Weights of a small GPT-style language model, trained from scratch on English Wikipedia: LayerNorm before each block, 3394 steps.
Each number is 500 + 40 x the weight over its row's rms, rounded and kept within 0 to 999. Layers, rows and columns count from 0. Numbers have three digits each. The size before them is the row's rms in percent of the matrix's.

# layer 5 MLP down (transposed), 1280x256, rms 0.0516, rows 683-732, columns 128-191
097:561517503552560461519576499457432520510465450527474546462504449541481413484515465523459498423496456441581490506469520490449554450511553453456507482498547497510467463483441487537446516529584523
100:534540543513542513528509542500498521452503503535500560430565525502461452518569553481519549473454523529428528522512507478475539551457484459542523569516583418496472463505425476528499484521522495
094:557466530505463460536582523509522516419591525569478509587515522477495518527501444531507574492452489546489540473477516424515550510513535486537496510482509431531566499495561472443462455480560520
098:507478574495549481537468472487485474503573495442548497534506505568534555463521522472531474429520484503517484516482450502524468587506528467551424449449424513519460439500498501471553522439519484
100:500528501558480464564495477473444495521495487424419512492508512529577539625551497541506451534470547549569501484499574487510531502548538519530579505537458465480462480534526518571472478489527504
108:517419446516511419482482459565494549544498492531429514444537448498465438512518482528429504552553478412565556549500526506577546482483506500481490443494512512582422527527506487516486448522523500
100:427456441475472523413504503516530509528458478478522474474481536416483492497428527544455468529514477534487486483489507535501491558522517547536483496515484495470456546467534441508493577517426477
089:501451467519518447549541455501503421576506490577587501469526503474458531509537430449484500518437455423536490477449440435456535486469521483487385504487572561488578494508505507437401524507493541
111:441554547516466556504524493493480471476542582560552537502584507539492524497563457555431457494569507428484552481601512516470521433428467487565503498459478494527452547463469490457488450542537520
099:565507554442475493548491459472541526498577540507475624505464442531556431518459529454492604547513506456455517548477520507438486419528555489440468522469512448532454502538491506473501521429523474
104:515507519571568444486449493490543533557500468466506518498519518514544438526551513462526534499573534444508447442517488471521550552463451520458432486495482484523464478440488501508533445489497523
109:472575461526452577475495536522483474511562477448504505464523504575469535512550495504493458460509496507538555567542548597518549484558557433541542499509490581454523464457520433488488487483525449
103:543504481481445505506503476487530547478517480517492478485567474557488538464453495522498523536492519531519441583525475508447488575445508453443532513476528519453441470534439431483554510480495626
092:475496486538478503482488451504492479484485453564454479464540444424473548504585505549515472579523504475513496440451491433435531486437547457439529478484487475538374485472515511460459489495485554
119:496589448480486456510492474545451492473546530470469475455444467508529532555558409464473469464548454527494505477429460487536568523444510515539508481451501491551497420518498571432473481500498498
102:596546458513434517545471550509517449480506540602532539564463574476510521440445513543501447499469512478481465497430424616430492438444547528466480490557486523484416504518496493491467475506551457
106:517443559547506407512479489486478528512472467533512566535514531500460533486471495460508450470447471540453501456530480535484566523524474444499460493444483503472507556489466519412502550476478530
104:481539502447448467532537508545502538526471496494460472448523546546505499511511537492479523532506535555476510474523479455540563518494448498483497425568520473490564516453490548501497406551570491
096:518483466503489475485431464496500475500487496512523535496579442483497490499507526539523486508546439522475496459500502505520517537517519554483547470495483514537477498550494567469448478545474452
097:495502544491478451483435510492511515472552456502518446400489558544584456471580476491496441471494506436507498575479517475484421480437461529559449511480507504528486432497420476557524508567466548
092:511518515506498425460489525555485498452548538633496514432474437459475462456504547518502501500484473464478444489507486508517569567495556472475449474483510481557487511489502511456407490513540522
108:517523542451444480541539529482484484443529445514408541537500447507507466530517462520539464467557439489457520498519509455520489537519520476479538482524535477540493527489505542502478488393494466
103:475426432438469471475490492515527577505526449459558570490513578443554457572504488508481523519502524430470509547477477518536487490452507585499564458511496412566447491506496499530546566496525464
094:486474471557488514503500416550516453471499537529527410454483529467557500510500504463602510535562448580530493520500516457531448546528531464554450584454479579446525502472505514478569492531541441
098:524512445483466434549400431563542420505560573421533477498549464469522518478450552531473539514417502490538540512515420502552462494484475517495553520468554409432485484517475473464533512490499481
102:555499416509500512493546453472515510463533519476359455457432480524424517521522555439511517435505500437451590542502534462469546436490494447501500534446537507495562461454544514553528448442537518
096:438422493501579497459557535513511454426436523455547524478536538460545517514490483521470476515471571562500501501457572506594495483454513447479506546559483453475542430529426527554524473482537568
098:459518510569546551491394452532455536532533480436508490498505543483445511488538541479492450569539494559517462493510591472462497505484502492510455490495498523517431553518469499489430496482519522
103:420478451556391541510519540469552477469447481503440454472501497505488488471486468470436547518521497530452482510476515426520466529460487528495486571489449519515495565439492502539505470570580440
097:484486558502501483499511439471466512532518485491548568541557551620584557446524521532449517521464501511427542441495415544438407495487523506515537499509548528501496522475497471505471493560525549
096:441479449509497544414515462514546544522456507441543541497480486488534474542484515517544494504529458533489421454529510526586520438481456498511499492434486486491532486575474514434443559530518506
104:446589452504442539526531461449545522563501476508477454501584480554477513504539475540501443458534541479481458516549509555439521559487481450465563549457496489488533587553502501532453527532494486
099:476540479562509550506535493552474477489467517543459552488514499560539528526520475473512526502586554553503460512492518472415522510411515435461450479496560525482454500588447496472453475482486521
097:489504428528497526550453506431489490558500531521459528507494461554505503562459442533514499461484554583449492498524565509486475478465529444513471480494522542504504524496433510464581600504488473
086:590514503465444542558475562491521475517531472519545534515507490471525449415426496455474523565506475483523517487427499500515507490489514526460528476493508514547478431431472466531526450509398562
098:479467571474499494520521462516499482442518533507477457500517477520494515518529519438501450525544397508511528460503536564476434480534518493550542555574493524551504536470476523525505461513587550
093:501546490520532458549461516476506501550498523553475539598496535532464511523497510467515522513466447482508498510488550547477531552489526510534476496435559464478505494450504613404503488467454483
095:546462499499529468431495461482552530438512566439507563567474448530511481441509510496465513519502531578514479494481530500473545520459482472603507571552545495516362484465510507519507470508530530
089:497498453546453446515418527486492520456453533504535492486456504528496568430576451491506499496541417491437478513485495437468513512444519510512528555498492522470489512535533495543473502555544523
093:520511454496560495489535510471469509530518526482473595482480473468453451497549557510550488511526463494474500498512527487507467592471512465589506552499510424499543504531453514462504557522541572
099:487542570542510506474501515451470524521481484524515460444481490513523457501441564475497510456507464461375516534551514465365528482485522490532531555518536494497516466500506535514471532499473454
107:496502431465537539469512548543520516467455450496420521519496483501483497449487458430548392495485451512511514534524545437480506518501497470505538438494478485554443504501504481510530504555432530
103:503530516554442538488467504523539454472473509509536455464438414469527474493499524534527495500516477526491528535541551482583481444553515490473514483512463448425520476428485496507490578533499443
096:521569483501572513559473528501510496470509509527490500604550493371544533480460427620465553540504471593538514470493496475505469439481528437483496543475519513439487482498504474589497513481486461
091:461511514485444496483542502530546490479501560445509513409517466493431475511472540488501558518536548462467487501520560581481468506451458514507441470543492549425445526557529502466510492547497485
101:460506486522543494482512489453495506561463476407436481478502509559573508564496498574493521554530468472520492409406484568470471553492484468481456483450545473491542451489577508464486521434510453
107:520546438492454536478456526488454476459585507431471532465495514443472433547516546449501533468527531485567465443534518525497473515494538541442506460532508464454486469519489506514496457497460516
106:576483527539509519465515546529499483497496518420411505518498478559540536540538563463438471526503542493472457475500506488589527465468377537481502479462436469555497580497472602533503531523553593
097:511532528505459514467452508443484553498476500550602531461472444493501524527478496465503523516566537460528464461497473434464492559453501552515504565463446540449487456481522449438504500465492491
097:510440545481562537568467493450511504509593519476490432486402459538484481456502490430530522487483465475530470543516536464466500548576526450491457467445472565481488513521529579484550462517442484
# layer 5 MLP up, 1280x256, rms 0.0514, rows 684-733, columns 128-191
097:537563495495462573439427472477487572532477483465486526444488512478455477475491506456481519548587505434578556500484465492530420520459497435493425454509409505542376518490508510472461518523511457
090:539546530506531497460457590473484526506493587457528491444412494457519458523424537481432418516506520448494467430483477532476452415490499424509528497485482495481487489488528473504563585553507444
104:478483510465511519495508436454514528516518517523520569495568498472476455471516415499521456543509485559524514561484582517525520431439451562530593553537530522492522525501485506493500515499423467
111:521473496503535429487537512501529567476508486458480522486431565511457518489439553571530509505525442572491538461477560504538496500546577461540489575522467551477482478465482448454455500467540469
103:552545504438561550523454507435457458501410508480453488520567530541511520540510489516429458414554564455524472469498533514539497486513598425556533551550430579561494428561469432522460486477460527
101:430558503537581450435517478503516556438527452478554527440566434503442457552503556502566481528454502526534458463541506485537491450436502520529534452451555538448562508580542511504466482567449489
098:476538541441503488438477462534513548455541513527541580461469522574555484524485511446472571484491497530531475478430577522510480475488488499553420515449416483466465420486524451512554454487462509
105:447516480473578536493600531540503536536507506521468524491523449564503589500537485519482564541464533440484540561476531478504540464495492438502511509468490490430511517522471510474504429449537428
098:474559501522536580544470482481427461545526467502489577494489492425520524505531513478452486487518518503427533526500430510516547463552510532511425555532497503511479498523475493518455501504523486
099:505447377513505486549516560541455480528487471465526458459487438508453511513444507571528450524459531548534531568493490497499473477580535476536469472566445534506533501516466484521519481492483480
103:508478424550533488486521455423566540556565515539460515505476442451476505503459468539504510499487498530432540449494544456506497460529519543507443536561538473470460492433543556442535410458489509
100:498525527460494462494481567493504511559486572464516482537569543493452477452484477601609538487538477446439519532526517491462475497579486488535516529525498536495527480494483554507540518586557506
100:459512606539559531521498451512537524496519518470587550505508522474554433489462504547545509462443479500619473544431499425457518490495536524543414493500500523526547512491437523484512476487556487
110:489527559500409518513476482421492467461511532471417505500433535517509602576423507547557540469523459525469511452518510479483500516514491483574510398488536579511528453530523425493536503467515461
102:474455463542504458513500507472528448508491508515514443478542493438498556533502547480496528599537472494458468438533518553467516480477521464474583536503411532503545456441469486570479441544500469
104:514481505496450523491465481512502504566579514534525506533481513478495487461543463481489482579476435466524491449479494480501445541550555496490625491547512509520548396497447453595460521475534439
100:563472482495478496494521500457511524449480490433523484523446599446458508524492466473518484498513612487502547454483504578532551504505582535466476465486530487436462579486488471447489518457481429
098:434550537505514522431456472488537488456477593524497418413500531542559520483490504491512495540503541494486467530504517505510492498555532552510447491437480462500482502501511505499471469544526383
098:478487458516484490505507540556527527425487515480472575461515449465469526576502583502514496585452558486545554488470497467578575525520538502480538421516488517552473527461526509458526409488526496
096:502469488516505554455492465493557484481474588493502430532511532585521568472511465533519503511510493490551485505514532582533435494486489539534454528548518528459489480471516430558489493489487448
100:557526456531476421419499427418508605481432476503509425469531460457532537508466460518428488485482464490435542518510512545539488533485537462476462518515487549478501488455450531470497490545488526
121:453475508522441464545495447468502459509453582524564497474472506505438544531540512490516516462449532487519560525539482460573490467509524481524502495428515455549438583477486527493490452469494568
096:545501461488452503418477534543472471509468525499414499548510408505482477593566523505494543468558470504484534480481527455534546456576544476471482507492470538448500521466438512456426470537488499
097:444551506507525474517526538447504543494492544568502431593532473520522438548482589494504480461545481467515478414528456530448518447465416512542483469478480502463525434519517524447540495522454454
103:477501550465526488415523482446530509490422457493509528430492516519543474450527449562584566508534449455540474526597510491496588511535530517482431443527496511486525501564552569525545530557483520
101:519539536490551524452494510510528507490534526454571443559570483522528437478557566524471534548578515479485486585492484482492429497489420574474504438484475416474488477481508504481546479463491511
105:540515489520502541465530543422527494458423559481485642521442523550479496571469518567489506512440490535444539455515536458552503492482443478469547490470487565448574439466563478490534497477444462
102:481512436509451558457563440494531515538483534471517528462450528439461480452552580528484533471397434525512549461471473486530489586485525483604471501498447518497580546431553482553502530525486458
096:538515449532480523503392564461488476447472467497478501533487503476473448466533504498454493441463550559538518471522517451507606598503479544499440472517481485517501543435442406484474509459439515
094:517499529463490485533441461478490403579487566479444498583445491458479470424570461518503507537461557552460582566507509539497547490509480551474487484547436523538444451461523505592551460496502514
103:540530422517558545584567475479464551445532474443528457465456475460521486539525492512538544531536528485514465558519538546526488457524507550521487514481448488433432431551439540577568506544512462
100:483481442502474495472477492519519569469536456519433517508531491572487439429449542552504458522413578521485516611511532554567513449516504500479553512476456474578516485465445460528466494490508503
096:459499463466536568469475470592533524477494554552438486475500538489453531516534532442476473550523454526494479432539501424592457464478558537492458565572502591540448499508540463513500451432453482
087:434494483518474449397552507523495550445464563526463405467505470450444480525550496544482474455512494557486465529545468472538485550503483549491476524473489481489534505458527546538477519507615497
100:544397504409442500568582526528491500493409526531482495443511516538520551490471542497457450508427521502520560550493491461487499456456484546469463466470520556422503501507472484493576425555494437
095:498528464504486561469476399495546507475500489606494509492455555468406459524472443446535461515500467438533545545502425516467500443494465515534518573455427509539447475499527507496412441503514450
095:514511459477455485544489483547526467506466460538498521508498477452484530517518501563523475503591497519452468492505536509510508498522591483448468503461525543526525532467509532416453545488433507
091:493535577473471473472425543531540585483431493538563493435513527526471451498494496513549479552499544528518501590489626486426484492585482490470479484509457460465518486444550572458536438473523485
098:496469556532456545550405543519515502504461481444496456525471469548490441502519513500558529534478520462524490493554388447464455438552472476550465498504524521504447471509431536499481457424493495
098:437509471536485539520508472532469528506497471558478512492545439479543466487577554531540474505533469552509438473471523493491453447471512497499465543532478504481462572535497439509518454508449466
101:502499503515526530523532464517528482466482438483476394455468467481507500545534519497549493455511570496594471542515529541517519488475487503419465586483543529438567486513507478461540494529489444
102:560550507440548456503493461462511511487499492402489494407519462436429575559510453561561523528516481491480495537493529491480472527484483451567503529482477478457510514507530523586515449599449437
106:559523480486464539448488459470535486545441448463501474482448496482495465478501563487489501458399515460505577554549574417582443481477524482458508510530472451539537519460437508553452508493536505
090:503525473524557540538550464484462513509514451558505478503516520460498514534566486536457499484518485516504553436534472419471527465495542497441498512520490474534485518510513456498468482430488470
103:528526488502528477423541527471585532499496499514469515463523513508442514543520504486475494473510535440452461488472417497500399446474500512414541532507612512511480478490423467534502547450431534
110:441521502499493518511534475517570410473495468516509493506501503502513525590477416471584530534492423477524572527518428469528488492556574530530519474597474443476550504472487503445526494512524472
102:571568493433528472450542482492540491527548485463486509527545446511527519424531451451515527501498464495567448513572558542495422504537528530541553481496501436482452467449486558497517498532552507
099:496434497501488548510530551595544468542458534476478479588525521522512531526469521510436461531491522536487513557446514423523504408484518515506536463491425470454548516483460469504555505565496505
095:532460515590475439520411441531505512474427546535581504496580515515491536473511531461496568436548566521496502522514491552481497470467427431514563479542459444528495480542497548448441590489479476
100:579600520515526478492520487461480459514487513453473502566509462511568469534502464506508476436531458470516443486496525544492530534544391478504475473590469549522448495492479469538490509539493459